Part of a small language model's weights: 8 heads of 32.
Each number is 500 + 25 x the weight over its row's rms, rounded and kept within 0 to 999. Layers, rows and columns count from 0. Numbers have three digits each. The size before them is the row's rms in percent of the matrix's.

# k: layer 4 attention key, 256x128, rms 0.204, rows 243-255, columns 0-63
# q: layer 4 attention query, 256x128, rms 0.206, rows 244-255, columns 0-63
# v: layer 4 attention value, 256x128, rms 0.204, rows 224-255, columns 0-63
# o: layer 4 attention output (transposed), 256x128, rms 0.175, rows 224-255, columns 0-63
# gate: layer 4 MLP gate, 320x128, rms 0.224, rows 0-36, columns 0-63
# up: layer 4 MLP up, 320x128, rms 0.224, rows 0-36, columns 0-63
# down: layer 4 MLP down (transposed), 320x128, rms 0.204, rows 0-36, columns 0-63
k243 112:484495505482482536507540506479504510514502512500456493504515513553537522515454535530471520488482496497537511518515570456459471542539508501514493505487487479491519456498486511458479544507478528
q244 098:524502492521526512496471495477494516462448495496532461519479502488517509547476507488509514540508473509432506510463479499492481519488501486463520556467494525491528498503494497500475463505540506
k244 092:533468455520498483443493552477460476465491496477524501508533458508503527474516498485538477490487517514510452452486494502503491524482510490530498496499474535534499514444534468523486460517509478
q245 108:523477497491497491525494496516493495494527500519544476492487516508525464508519439483494508473474468520502509483547525503489466492492482506490471455533509463479520526540508496453444473454501475
k245 107:528565513489513486538460480488494471535527521467534503458516522502552528479502485476478476507477460513502516510475530501532461508512542559505490495477481491486470514536468505470471510514507512
q246 107:509510495522515519484506513472457514461523554481515506452528485500490527479505482464519488505499495526490520539479469484535514511536499516505525501455514488494531486521490506498489479527508495
k246 098:529470461510533462474526504526472499484503507493497485551487496484487495499491452505480532485511495494532504491505426529493525497502482470502487531490556545470494499435565514517483477473495478
q247 106:525497478496481497511510493485501487509568510484519478544509494515469470536495470515475508529453488545491483494556502472517512476481500495553495465510554577486491468532467490477491497493488508
k247 099:503530507481468487526482481536497513490481503485493505559460521519515518475505492488477469496497480504488511511490491471510489526503506527573511467511523492538457479551538522516478488503506450
q248 103:483485514542529506514536505486521498535519490497521539533527484483525560508470527464536483499516465440515508519501497529513485520532505479474539518504472484517467475466552477513505573489528534
k248 096:542465497530514485501463502508492511501492517504513496524466484468484499464527450490482514527495482467522480542490470479515498511512511507498501495524473498476498520522493466537529462494454493
q249 101:487500468491512519442457571515475478498541487505493488483479514478503448525522515522485484508498505505474519471556500493533504481500494483539531477519526475468457498480471516472477494490455485
k249 092:517550498444476535479500507514539495495507481501495497474438491505519496483494533494501478479497510511443485467518509486511460530476466517549491511494479487530491483532469516495506500492480510
q250 099:482498508507493499499501501509482531531536499488512538529514532489522489503506560490486496496487480486484481503486498518526418520508516508452576488527499488523496498483516488489432525522506521
k250 109:487496488535496457499464483499502505522501525468507486511473511483499514504485510493478548545500502476462527472516511505530504527485520533539511521518582497486523524484524522490565452478540509
q251 101:514495465506531472533526497504511512475469486530478472451493488564503513524471471476494522450521510527490473509489474514475522494546481539500476523479495513512531508498474505510494478514544533
k251 101:459479510524512480450503500497497494475492491526488552488537543517480488524482537475523440480519525518480514519471497483530508469530497515475504504498505516493470483544500506507472492523564485
q252 115:509443493463494454478484518491525486484478472509495472519517490448503516475513536483531497476488477497492551495517451485496523481529510488510495505480471462489479540476507510508550506468509423
k252 102:495484508485493510492526531535514467503495447531501466495475457483431518498504488475490523486489499478487452497511492488490523492475500467482484493508503495545472501461471495476506510546507455
q253 094:485542483528494493505532514474507505503505501484525471524481448513441490536472439474542535483472517494538474500500476513531530486515493527500454502483529531506503506473504481525440452537503538
k253 115:503509475519503502496492500462494505495452509513518466521502475520516487485545488476515485496473415484546532496449500515487489503507507489493507476485516528516465540520510495513453487504484469
q254 094:533508532505501515547470422503487533520499519462471523531510472486505530467513455463507458523528494493521486498486522485482489513441521491510474566493494507485505508547527476513493559511544487
k254 102:564525498485504475531463478506516496510491528450533463501515443461544488472550455481507525545487470487520488477533487502525475491485503502484474495501525504483514510452483522511487487463480523
q255 105:492494449476510492470508529491515506446493483494513492483515501480486497530470501491494579440483483500535504503486465524481526479543481502508489530497481512494515487459456499545517512559493574
k255 109:467408474525482510455522513483506509470493473538502529518508521515468524481471559477497464501506478498511551537476509473452518500537502533507513474508482513506504476537515497510505514520501466
v224 094:494508496481413526524520491513545488509502492494502520514458501507542489515511516502503517531493512496464503497502509502497506524499496502547523489516515507486521508479464493525502531458503507
o224 101:449484493520544450487501484504427517482483487483514468465494487528524510486493466467509496494526489493518483503496518529489460479527529534485493502447524471522526528504527492497457500541498547
v225 102:482503499527502487532455505528495541542485506486481523531493489485552488488498476490519478492532504497513454475529537532460531473519503506499483515500552454474511494552510506488511477478533495
o225 107:478525497495509522496514497479496505500506479519522504474465525540454492519500501479475507507497485529508505501497490552512491507490486491532482521520487547539492499461491563528503549505517526
v226 114:486532473530502531501482490493559505518476473495469510498441523502482475502518498473476540541516473469472468475486486534476480509454508531516512483514498501453487476506500500525491429501530492
o226 114:514448530497526486533518487524467528478508522502518466507524480522509514482429492488503477462500473539496556520480506492514500513545482489452475535440523527533487514487506465511521546482459516
v227 089:517464489485468516482519532473484499477496537534509502525562493499429488496514508503473507477525501486497514504453484448534456490515535422500529487490518553497516489486528505511482547504491498
o227 095:513512495496517492517464503507490501508504455499459496468525505480547512507506504516537502503473539463487488486529468484514511467554494530469504462463503451507469496505490463483502439498486474
v228 085:500533516466499572512487464504547470477492510475489511456430526468512486524516506486519502499498495534491479483530482493534486529474488519537523495472510480486506486495415491535480479526486488
o228 095:472496486508481468506482508520448529509474477505504483510525475547509528470475503469477476511500490479481472493495523524480455482518514500469492541506481511526495522514536458483515537464506509
v229 094:514458484515463468500508506467489489489508458536496523545550491526490518478531490500512496530497488414515494496479515501498519476528498487458519501542462465501477481516521487517504519489520475
o229 092:510501518507517535477504504483509458485528534505518499474487482476495495528493501540513546476456546503494534516497486465524551530523523508551493457504503493481539472454491503468482474545474505
v230 086:498510516471439505525538535534478477510497486473522487515518502497534513511495554478519489501468561503491480480504589499527506494477458484543502490496524486491482523493460503501503541495482482
o230 085:493485505540496470507438460491484524494495458503501491516444525500496512483506450490478491493507457494494526546500454500454490496510565543498518525508515510551507518516548488502470503519474535
v231 089:518528497471535498463507518518479471491478537502513447493484529458498462502495493472546454456496519532513518474536492474532513493523500474470519522502511511492512503494481493460460500527488476
o231 091:480490513516448540519467502472483536501519448502473530523507493525486526513488543511476509501475513446478476479500505495485468514507492499540508442500460498539492487513500487510492521482535487
v232 098:500476492491503500541490516499506506515561493520511503572493482535517529487487487483487496554524502522503475504500469509488499468527485498496497496534505435492500473517517490510482541518526542
o232 097:479543500497488492474542485482496503481467536496490498421501515492504481507537465515525523499483536507540523537487525544486505527460500494526497512472473544480473530487513549518505471519516511
v233 096:531470485514539494472509517461519470474500519501518534477572503496456491516502501537483474499465530485506528516461484494509547463552507494471467504491485522467492562465516508494494494501540490
o233 080:488520509489494535458498512493505480492525504505510514513462501487515499519497510530513488503459562465495488487518501498531501536528493467515494416514499492511514466469509491488459462532500464
v234 093:530497485478526474491504476443553482479499488499522520487487497518501505523507494514482503511472488499509541489498456462469548497532483512493483510486455516492498521454497496490463475507547511
o234 076:469513497518517549471526513503476506488505534475495493513481474502517494508471510517510526501477560479469473491505506532538498536517495467509499454506525508499487490492525472498496477533516458
v235 096:447535497477505541561526529490514524526495517512509537508448553491503493511488486521539489483499505564540472504478517506506461526523473510520476519473561510489533535527507525471467476534492468
o235 088:511496498516523442483512501541483517508492481477471472478523482528506518470533475474456486509532497482525487492501474532460480465466537499480501528499472505516459508522496475497534529446520528
v236 080:482520507474497526515516506529488515526471515487513485510491543484479490493488557461478521498539518520494480538487565475530425523495498476537524510477518514512479487509454513502475513499447503
o236 081:518492495494497456553464503517495513503476464499460497496521489512519532480509477483499491486510453482497482490518471499472484446495507533467508565502498506512481528548524479506542525468488503
v237 087:478486496506467509570520466536483473495520522458474444511489532506513494534506490482492527511514510504491526526526543428527527480539481521486478478499466494500519474478510491501475548473475501
o237 091:499507489476502456449493516497471490466444498494524544455486491504521518496519510519523471514475511452521481536489464568480446498521535474498499493462513503498521522492482486501499470496514521
v238 089:506512475517448464487484514445536480507537502515451516498514489532511492487487454510525490476459480467501534510462528492497499507481531456514484495511521547518511489507537501501511519486532531
o238 087:506467515496526526486519480509473517493497502507551475491504493461492480506514481520505515505515512503506493499508439456504513470546486534474492449433525465493531494481473493485485463516498497
v239 092:498513486503478503487485527506498535518497489525507489520462491518478506490487543470457549514534497512506470488512507536494430516485513501516526485479509450521480475523483511515497480530471518
o239 078:517490504500503473560509493513512520514482493505478487500531495497497506484497476475493488493529440543487518510481491484474522468458493531483509585509500524483472519534521502506551525456483509
v240 091:513455496537522437445497493464485500487487468520520496500533496507507513479497467517453516482483503484508521476522519503463515482505520470464487483498442522496479512485522491467508478500522477
o240 087:522498515495489546517513506499543479503531548509488513532485511465475487548454546519529515483479486498503519512492471464558525537514465485523487463517517496493510471492472535503480477516485465
v241 081:516497486454499498503450538473464487490487509490500468496528530512484520470477464488498491443528512502495519502530481475508515495539517453439519497468493546457499473494477538493468481521508505
o241 089:496501502496478522497489504527513507516477489505477526480515483479501488511502522500472506533461547476482454466501472512507450497511500487511473502502507483546509513531505461483524487457500435
v242 091:504501507547483517467515530556470538507458525525517503496504519476479454478522448526467474473561486503489464492525499534477505483486527493495507495502557506484521519510490501489513477486468521
o242 092:483501495470522468525486514492521481537525498516472493508520501533472499520491540469526486509507452500516481503537516486532465491482469476529486508518434501523473482512470534529490543478556524
v243 094:487513501488448493511495472502478455494476473504475455513525518483518558553503502460519495487482548451494500474470511473515522553489485485497529504517509532483458467509499499520493495503496479
o243 092:508458500513503511490487514501479522480518475480556511500463521502528459469496518507492524491478493508481543542495461484505501487515547521499517477493513472545561493480483484486451493487479520
v244 109:478480492515499518504489488501464522501473510481475526539506537502478524493521531486488506452539519436515460515481555520516503499484504479486494472503540517508488518555566518516474494453475497
o244 092:561506516480503469511487529522539493496508468509503498455487497490503507484477467501475495507484458540494516493514458481520515469525498533471491589482497485478495456500462491501553522478451492
v245 094:520474505523454507497540492480525500449504485527505501499508505525449525509509490559452514504506472506518524522480504465500480488530532523502472463506503518544507512458515519529506504506498516
o245 101:516506481479548457472501523529505471536489537493512491495511486460533486482527509519521486516480518490469477503530479492505522486471479490481530479494512468435487485518509475490504445503480491
v246 085:532515542532463480457481494501467495511472473488470484509488520536494545523497464487473515483498521464499507471525511482464568466492522514483447475532510512502536495509542492521509507472536481
o246 084:496482465499525500492563503484536509461539532499560499488468482450483469471486532527479470477479483488459484494504495512545496532502458500521496500478485478452501472475494495500475456511499526
v247 087:468443471543517496530479520497553509532547465491470499527503501538503490472498478509495514513520478518472448493520492501508509461482511495485472487546482455517511487530556504521497512465514480
o247 093:534525528480495502501515467524472508482484530509535496471502506469463527534495466512514505499481491518560577534459513505476525550506471519505484498422518535484469502485472524512522497539469519
v248 105:483491480478495505493516504486478512540435473478513523492518524484502479506549506494472515511486470426514498470515515524465528480489501501514480506527501482451507519529498479497468533451545436
o248 103:510483505541517510518504483500529501449535507502505481485454491518505528501455506501501504481517533515480505498500490494557503541547513526480501493510499504524495476460546494479515510541429552
v249 094:498485510500504451519525530496425486499456496541534486539557520506484517508481477482488479485477529495538513526495519475485529463542485490447487507534487479480505491527522495472493546530500506
o249 094:523502479511494523473501503479550480501551521479471500474473512483503487484532520544504543497495518465489474517536439490500529522475527482568518486528459512504495477482489508505504472501504510
v250 102:513507490524487479498481430458519465478520459519498493502517441527543514500510514476500500508507471454483534474474481487505481523497494493488518508528449505509473447495507503496513469518539480
o250 092:511478508479505540501501509477486505470485517510511503519488527467493478503475514531498539499458525501495531505485505483520558484519522518504502467465546504501542511468497498506491493504467503
v251 084:506487491454478507548544514516479497499495488486556531556523520497496524538511539501497513506523536465494474526474528477499498497522471485496494491537524503479515517479489494507496558452491463
o251 094:469503488514521465452500501502491472461491504464459488442469496519556495476511475507509514492474528467516490495516505526515488515519551508535508498489490470492513506506517474491443482553490530
v252 079:498530499475483489539507472528480478533499524506480489509500507456508522544552482459519501478482493480509518467518485504533527506507479538503503511506481542497497466487486475505504486492512446
o252 083:466482499507494507458499514471484486442506473492542500451479518533530475493494523508499494493505545478502480499502509505521473512517538472526469474502505446494558500492483501482449512509522530
v253 091:490515515533491482495464474504513504531496472500455495472484478512524504479498461534531473499486430492511511489537452516479531474513480557476487497492498498485507451559501496509488479501532483
o253 096:491530482491524539479548510481526476486524535515559527485487495505443478517507532503464479530497540519493481471487552530510515522486513447527469504539485501484529516448498530481542505500520508
v254 088:499488489508505475468502568503473478474490481530521480508520517497476495484451492535480481485474519563496497482521526489494490472514511441491508492506489476476477542518498508472467501516488508
o254 091:535483516515466513541499490504527531552543514507460515531516493481467504507509499491524513487515464482488517533513453469479522504472463529503529511526496534538459485517504510526535495504486476
v255 092:481473482547473532529496493531524521522547471532461507503499486533485503469517512508482514543512488468484460521508510528482477514522501518492504488546481448489481458523510499537507500504513508
o255 086:515507498481510453504504491508489482497489536510556466488505499490487500507504459495516491490496471553512552538482503503493536507461512510493499548469518539485486528481499501499541494509445541
gate0 098:499504473489531511527505549561504485491514517451512457492528471498521518502538489548492455502509472482488556489507498522512487498500491539500490491540505491514490504512507470487452487502505482
up0 102:505512469474477559516489495546534513521439510481519464500477488505511485527536515511579504493494518531524506494487478494511523494514491476526473518524500521505540470532533478546529491526486519
down0 106:469485521491550509462509460506473535503504499480520531500444536488536517481507508511498494510521533510516542489435482525508520543490483493467461490537516523507480519493521520477434517449502488
gate1 092:510493521472479472475488518490500504523562487455533464483485462505483483508501471511536514492497496508520503531456490518467477514498524501545474492464542498510488502501444496506466451505571531
up1 101:540490513489530491493523528482474485499500522528461501540520509482555486477482569504539526517499503487486514505514508487507489498479504509487534465473481478500542553492489532481506491544429516
down1 100:569484528503526534488544493501500512502500488520486476518470519516469484507521494505514532504513500461488480504512509489497512460482506480545506516487486489462506545475542502485454516492471494
gate2 101:466524516528456499499505463460494547502501516477525474493542536534542519519473530562484494522512489509494483465498480517508478502490470497551500485506550436500480536485492496526480515520525501
up2 100:523475489494541503490497559475505485463537495497527511561517514479486492514523465480470507468495514473494546501469485477523523505522500498475510476545485530531474483503482529463513463531482500
down2 103:506502511577510478545492491543485538494479481508481479464487492506510516491488506515516528547539487463468501519516477503488485522458516490517502529488467519497507494526526517479502466475453510
gate3 095:499539497540496490507453508485457465518486504485505515497520494541516475488513500490500507524485484545507511503526493450501531535509470484476528448532490512511528493461466533500474528429458483
up3 095:512535489495506523477468467472488490439520551521512497493508453490489497499511481506518495498437476516479516483511516486507531515479508472465539448517526522477508508467471468506517468514464468
down3 095:493489496498523508503453501512527488557495471533521529464444546530516495521495522504477482536501474490508487458487509504499498478481494523504478478473477469493501482487475501501515498498463492
gate4 102:497451509504516507509525536479534498518494465507494493508475467447479530539501537488537508519533504514491495489552488519488509466506530491498495477546521494531504504509495485514491480508517499
up4 107:501521527464498536471526507520474519466501519505499489478524520501491505522483495453503556465505463479509508496518484518483508526530506486522461485513492481423518459501472480521505532484518493
down4 099:526513496465516512497481529519515510515513508513478530490503494511508476509506531470497539504497465494520479470508477516469461503495499503494493501541494505480542466503474503495467502527509579
gate5 094:504475464508507487522543469481468489539537474485516507489454513524458507501532517517536507505522464496492463548506504505485505466528528515527495525486534532527501534492538461510467521506529511
up5 110:518490538481491478490530475448446516483483454508504456494500537557478568504494519490530488525503526512500526460467494510482467483524519521486489542518539521484541476447481486469464502508508492
down5 109:468496466444504518484512509480495505499507528505528501512518500567493515488456517473467503522512523515517502519502473525484494532527524532473493446536479526506506480493527455514500556483496501
gate6 098:542532450450523501498469480540476528500479473490529471503532495498490522510476487529481539515511545485493441503488545511480503479514540512522489499563450521491508487499507506546515491456494521
up6 107:535461490507506522512523500483518508486519543502453538485498493473480510530530535463512517516496442497511508457480487502506529485482514534498549486519499487452454520511467500497505490537500478
down6 102:458491513507483491526539517489472489501523544516451505509516496471463508490525509498517504502481468526485498484467519507484426502534524489526501504508499527516454474455531535455489480513498519
gate7 109:528512513496546472485491507495529524528482496516487538512494548479494524498501490482444465506495500467522477521489451488515484536472501523519496521552484487532485520476516536502479490534471440
up7 099:526498522483515496492491491478492461515449461536495487493486515502511540441482549470505531466444515494511521554471486493481488454486497502477492531491484514511513518484540490502518508527541486
down7 098:455497505478498474528504519473478500466480527467472555496481487499489504535491516463458579535487523493541507501534550470501500517485514510511512508505527471483495466474493505502477467461527544
gate8 101:543531535498501500506485511521482522495525524462463522513477520511507533520466498467471496506528505519506516482522478498487504493521484482494535522486480480460492458495510482486500509518498523
up8 092:502536484453528484486534503520503507504499499499453490484466491500487452467459505498444487483518541519525511515505532534501530501474453474478510500481473483509460467505505485502485531475482501
down8 094:558503567603483516485496540492525484482509534471547477512458534479481540539478507493513480503531532538497513514540463504529482514479497538511513550465481482482511511498488495482512492525494503
gate9 101:517510481485478542509486512507475501509505461526485556496514451487468528467484515496529504563489488465466526497518555509517490480495513545500524498490483482452486502491487556528526464508475514
up9 107:516491508497524503519454481513518485495494460471474501553516494487515470512545481453515469489492535496493528515506514482534487506496540501491484497474485516492502531545512494487487485484488458
down9 098:499476507488489437534493466498508506506487575506537458438521505487477506502495500488505539478487487516505493503484539518499530479506521515523544534513494478537457474517479532512522488515498496
gate10 108:466481510500457506487469500514546469519533489511508524484525503516471500503477473511448528454493474525499486520453468477512515489515494539509487540489506525535472500501519478475516521470479544
up10 101:524504520528488501513503517476505500475523482508439515541493538486512540437515465531520504494506488524483524500509465496442525426498489541521470545493519494476478502513517499451462502505462459
down10 098:496505491529514479487543503481476497523476487483534477520508510472495468522473486510498480497506503538499482463470453470496480503499458505469527486559520514483507501540521522489482471523457499
gate11 108:502544534548484488539502495490495545469488488517479496469525480477442493517550467538525441489504494470495520496457472470458501543499518521507506498520529491536517498528453499495483513521499524
up11 109:461511475501518447495535497487466539529474538510457524513500488478483508485527446505489500499532507489482560483497529488480518499491520504502461480554507537519499482486470487504506508508476472
down11 111:507479508529459533474505482498499476469526496531491510517449506452503481502513502510486534527517541497486524552528506516538497504516501507509511518475518527491479493512497498440499519520476431
gate12 098:462479470462462546474522466515480546525512502509513530512471522519470471512506550524528539503481540511482470530508529525489544495533506488444486507525503497499495485483510538512511453510521536
up12 105:506491485502499480529502469503521498535493522485497492502474533491511511469471532488489531500483507569478474501545448524503547548554457514550521535500456502471496456527489483469484514474485463
down12 106:461492528459498490535507479510530506505510485485486469495476459481494513466513528493500505483472515493544493499526504498494532472473499501539495488505497438481449516530525510449502488452491473
gate13 095:469511532515477499484516499545468505509500483490495503471492523477463477520499497529554540473545549493495551515499495465549513494501531493518490506512528501499514508568539508512546455521539506
up13 094:509502503510521494532479508456486554499475489539465540556495551520503501504525521476494503522503546518494437496534472487499533497476489495486492484526473506499499541505472460500467485498492494
down13 094:505506494514491498526516484524459518530492474526503517527498474529507518452518458474521510482523497492509481462485495502488539520451499452519515549530508472512546511492451468498516461496536543
gate14 106:502534483461510478472487507509468500449488483564489464518503495475483506500493503457518467525490499478533505511494476469514550504490493501489501502501493471515521500527469507468529538508489482
up14 100:550443530522526505536493512517469507498574486511525540532508498491498489484456482531533483528522499516549496496520468482537503486519531537499507475476456508490491512481474492511473481491476481
down14 097:473502519445500470467513522549508476489519518475505439497463503523471490514498568488452485492477483511471466516521501509551490483474498526494523456453540473514480489484485478510475454503512486
gate15 101:463496502501480515472508446521524476506439504449524499470474482468457483515494495531489525482479498504493556501500478488535517517512454477459503516536535480531499504490502522513475486524520507
up15 098:496470488543530501468472489511492538516533508576502544464509544484522552500517526491481507506473511538493538483473485491517510502469467461440463510471535488509494542499505510514494529502468482
down15 093:492496489470510499488510506519502521457531522505491511497499505536516527520541494501461554488485511488500455500461505503509450464470552451488530490491522533512547509496505497492504465453513517
gate16 098:494516485507518476472522485491496508504502449510506465488554497488514490479489472506497507499505506543483481470541498486532526482516532460528550460466503509462473507495485532483499497491472468
up16 095:481494496420454482551501458497531474536509500485517489485511498512537489474511476499500474503524529505511486499475468527541520501510577517583480497491519525499481472532486513489508546530508501
down16 103:490546516506499485518490533511489515426515511514485507507521500495477481523487476545494483478510533509514501477510496551537503431501503500493531512459505487487440496479502501464480500513525505
gate17 098:555481530489492460504475483501495545493525502467486501516463507488460440478485493498564490517521472517484480452469461524499512510482534526534488497472458510475469471510507500483469517453473517
up17 097:488521528472502521516533527477475522491497486519493459505487460496518504536528512514494496497511553504491482480500513507528462509509521529510527530479475455500467488489516495524446496491444491
down17 101:452522500467509522492485497527467497459548479498508516463537503474517534503507547514488522549540518515469522522526488475517495511455533513517473466465511539485517500480512493491488529522481513
gate18 097:489544446496515490511520555475479531504492517475502499475521505496480495547537501507495493516507501529532467528476512540505515472519518502463504468482517484489508469531519498516505495462498526
up18 099:561502484452487548472470479492489506529493517528520516496466508500491515515532474510467523522513472511487468533458488486516480495515477527488474514447508543514466529510506542485511550471515431
down18 100:501522530561480544514484535557531478489491504526471514502522521518490484548500463510514501472501514485529472474504481497504526507500501550498487492491476507520516523520504500484453508516501512
gate19 090:536519516491493528502500491558506495519477484525449443480543525501508499476469516501522473493540475506501480515508505514447497520477534536522499492514511469499455512522481519463527475521498489
up19 092:516547545444491467518498519479491475506500522515453491498522486562507470486443465522535492477489502508499507519521500505456506520484513491498516502492485548531473535513512541505461458511511512
down19 094:528502521532483541499505510491453512459512522459486505467535533442517489443580514511485486478509479508506506461498496508475502523498486540460492507517534491511437558525520492494520479519515510
gate20 085:490521500453499481507497483467513504496452513506446520510485516480449504493470502460459498491481524486502509494479512511485457456559501496467521531488475535491488470516468532518508520552495527
up20 085:501460482524506487476478497489507557478500466526554511466489473521504498508506494498473527511531527512486532462536453529508557530482535522532495450480518503486560500468538468500505503505481528
down20 093:513477517522500528517497533485508504526531491492450487473490499499501513551520466501517473486497496502486502449522536492511489488507491454501475488505457521467493533482467516502475488450486490
gate21 103:545473503539513538552530500473546461478494490486492501514469488482534561473432471474511524483490524518484525531480456480489445495506460511510515521507519505465478496514497483518470505507479483
up21 107:560515520480483505522496495502468518496500525484543531493492551479464475490466554480497545474513519469521443499512500526516488513525475538462518513500517507470473498519499477514516501451564516
down21 093:565495489497496518445525456503535464497528524499522462474469535485540547480484518476438547483515506509488507496493533509511491498522449514463497486479513458527525480502432467474520476508520463
gate22 098:471490488476514481560504490482554506464519491456503511518514457475507495513455473491479503503515539481518486501451509505517485491507461488479486499507511487499457479512494503493523544491501496
up22 100:495497510501483513470468453514485508511524510501498512491488503551490534479467506518495497479502497496465519470493474508478483484464504492457527524450454536491565494482532496467517512533522459
down22 099:515475488503524486514505522542505472521577503514477507487535504491466490511477518498547557447504472519489508501488532506512503469481518480507497547530491484480467441500491486483496463467521531
gate23 099:534540484484524444451507473526528506498528502469455487503506480474505502502512471479511505459497546473519537523496464526519495478490495542492511499490549490505508490540449538477536521485476463
up23 108:460485429481495475538491459505494495569524504483508523521495514474515503498469517463470489540533507513511484513512542548480527468525549514520490499513489545502512500504472478487478497496526494
down23 103:473475489526491451533464532526509508517472507540516496523466517497469495512507564514501469521491502477464484492509479522534507526537484496465523530524485459447499455494498524444489484491513497
gate24 091:503447475479489480546537509493529548520524528465524468546506493533500517496476499484499477481516484496487522489459531498483473495517469515478531503556516489512489445467498491506506487448490552
up24 096:486485463497468464504531461489455495466514492497523587471506499480481453516477478539516507500466516515506474466500479505515509480502495474491528517537520489523526512494495475568525479535509490
down24 093:478491510491454474459564462474476488496503474484511468480469516500515482529542524502511479483517505530522505529518539509488490507482480541515499530505513484499502517489496486541549501500495462
gate25 093:502490492515488484509510517484477424514491455478531511490514487501483456473546498497535503508519536482569495480533545481507471456490468456485536464484509487525536487467510514482510493456497510
up25 103:458491526517506476459491467537511499533527471560483497491515545499558522500466541468470481505475487462489503502503493507487516490489478473513488495478511523491522511520508537534521500496528482
down25 105:464551493450525451460514478508513570490514477530520495502476470499519496517490510490493501495478483490515506489488460488488485529479494494503513465470539550530571474485532485532483501493483509
gate26 098:505525533520491472472475502554494475425482497484489512518469531460516471482510503488519523534528485514452505534513529507496516510497497470477551496530515539522491468513523471474516504552494498
up26 089:453511502492467500483459454539472471506484471486478522495494489490467562528458520467527497491491502513498487513519501474493527495498521559508495493533472466506493508457525493494522520469469486
down26 095:487528487547493489473472516514459492492469479438482504481498493548465471507471523484494514514520492486513483525494492516476514494501518520540488500525471490518538474497505503485486462498482501
gate27 090:476540475473475487503505455518468492485501481506487504498479509518505516526484516464527522549495489464496514534469518549516461487508491469499541506521502559485525480477531525498493464536523515
up27 082:525506523495470500487491540510563502519524514501504500516487440493536458523479491513531521543480509509504488455471465485491453542468487514508471478454570483485515497506492489494485471504507480
down27 097:523499509556477509507497524523526469513544495489474487518509465488515485478511476494520513505500496477461486471507509496476476501503500501515512533534499505519476516467464545502497475547492521
gate28 101:480505429458459502509496493483511535494487495514538477554478493509480499507489511492503522491475461559454465502540455492469495448467514514506505517493491521491480469540514489516487490542470483
up28 097:524455491473501516473523474464496540493487505508524505466511430522507487509470535504531507520513520510517500448473468511524503481560507506521481460498474452463502473473533523520545450511505535
down28 092:469521497462505470463550471453494506505511533436521477508534505474500489499482554497549527489511557455519499520544558497479520494443494528502524525505507512467503483521513527486528505484504486
gate29 081:520485536494478440468465511526496489522530487472479532515469503536507516497494487489470451514487521487501514525491512537530527431519513479469523484495511484503432540509494549473481492515541504
up29 107:531452475499491500503509498467482514503476501480542478469534480468481503499502486474499529442499436570483494503513477510436461517499490488521531519484528536496535486518471511507501543479466483
down29 104:512510510418502483517532521508542501518483506518536468519503460507492485484523511484497496474436501483501486496510516501497509496479492524488499540513492481507457507512502489486528495464490503
gate30 098:511534520507484524535489536497518504499518498450493501476511513520487555502487514480505528479502512525527523541469518478533494514538491482503527481489463493511446493524501501508510539563519499
up30 093:477498517508509527501503482475489523460509476480517477471498536484521518515470507504521471497503494519499446490519505462482498509480519512523481525534545502474532524483530522492497498436480512
down30 098:486467524454492497484511481496501529538541466482482496447481513487500489565486500504490491520459479505481448468523511472502429478505465472524470496503523508521524482470510485524521505479457537
gate31 100:453498483504563528481540510486480496511490487490508530512504493554518512520526489476486455488543469503568501462515491505542536491501466479519500491532489526503497498515516534472474515458501465
up31 105:477529457525506527488500495513482554505504525470503561516481526530511497518478472494463482483522480521515503471544471452527529526503532497499498516522501467480506556497521474458504552506514497
down31 102:499496462497508509474490533477524481514485526523502490487510489483521507483512481490506455502489489488526532495462459467487442492491489459499491474488498515504470483507462518530467477508528522
gate32 103:539493473422524503483500483513525517480490512520492500507523558481527503439509534513440601553526557508478511484471536522520502504540524521523522478508499521502508496509471508494475538465483495
up32 097:491530526540529537514470457509495486482580494510516469508480465497463452515509509495484444495502506499483458478539511503447488497484504530489512494510493512487498454449473504474520514444533536
down32 095:497490524485498505524507460510508493529516449522527511502492524510503497489540479539508489521521509525504508528470453451541462481460499527555474504483497498514454498504517493484509514515522488
gate33 101:528477509466503516508531514509521476529525489510477455527509507480529510525470476497518486490498491525520490516502482523490497519489512453486440490520492502503541526505480477458468534472498559
up33 108:521507526526542512512513508469530470524493498496497469475523493507551495488457503501478504480511494531524531537493540537492499496527471456507491470538548527504519492477475507495465506484461561
down33 103:471496498624518537485511515484489507532500531489493524517492551465504530539463515506482499488497498465517497514530487478469508483504455479479491540553524531489521528523519511488469500491484515
gate34 107:586512534491482534543514506504497470502504473470556524491492429499498477491522494494498510467535469542485501513506514522484537502514551486497469545486476513513511505546493468488509501487529473
up34 101:474523519476539501477511487474482437512501474471531490492486509458475496512527488502457478492540443473477536493450516494473494524467509459529508451503538497507499480481560510518477497522515500
down34 096:449482475493482537484484487502494484475486493512503440504540458477512471540486537488506507532543564488482474512491545501480519510494460491497533495512518443520485485478516477538470527513499524
gate35 102:485486468495460500522497511494502471504506488529474488538465453520569516485509529457498532493492502485480511487504511507524535469542516491517518510470528532474485543504507468516530480475490514
up35 100:492521445467450471514496489468507478488488506468511473491525478545518489536505451552480485491495484477469527490499478543545507513500505501506519490496504474490484522510448470422525477503480515
down35 094:490487487541477496457500487491495474515486464484493518511484476509502538490462505513492490495477509480518535503493493514500488563484486513508505526531498514494493481449484459457514500495442487
gate36 098:502500471539446497544522512494476529505476481484483504504457508528546532528447499508471525543476515503504467489498461491542459478492479459457487500518479475488520490483503502513520481509485490
up36 098:494499493502516502464492477477508486509538507481506490504488491496497514503540482496503503462494514508501521489488488524463455510494461504522479519472490546529475513484489512509472464450513452
down36 103:502519488563475510476518549504505506507496465486479528528490516539485514515485530528537547505466475471551494457530535528447513467517481528512527490517509527516515480459515502490495494488475482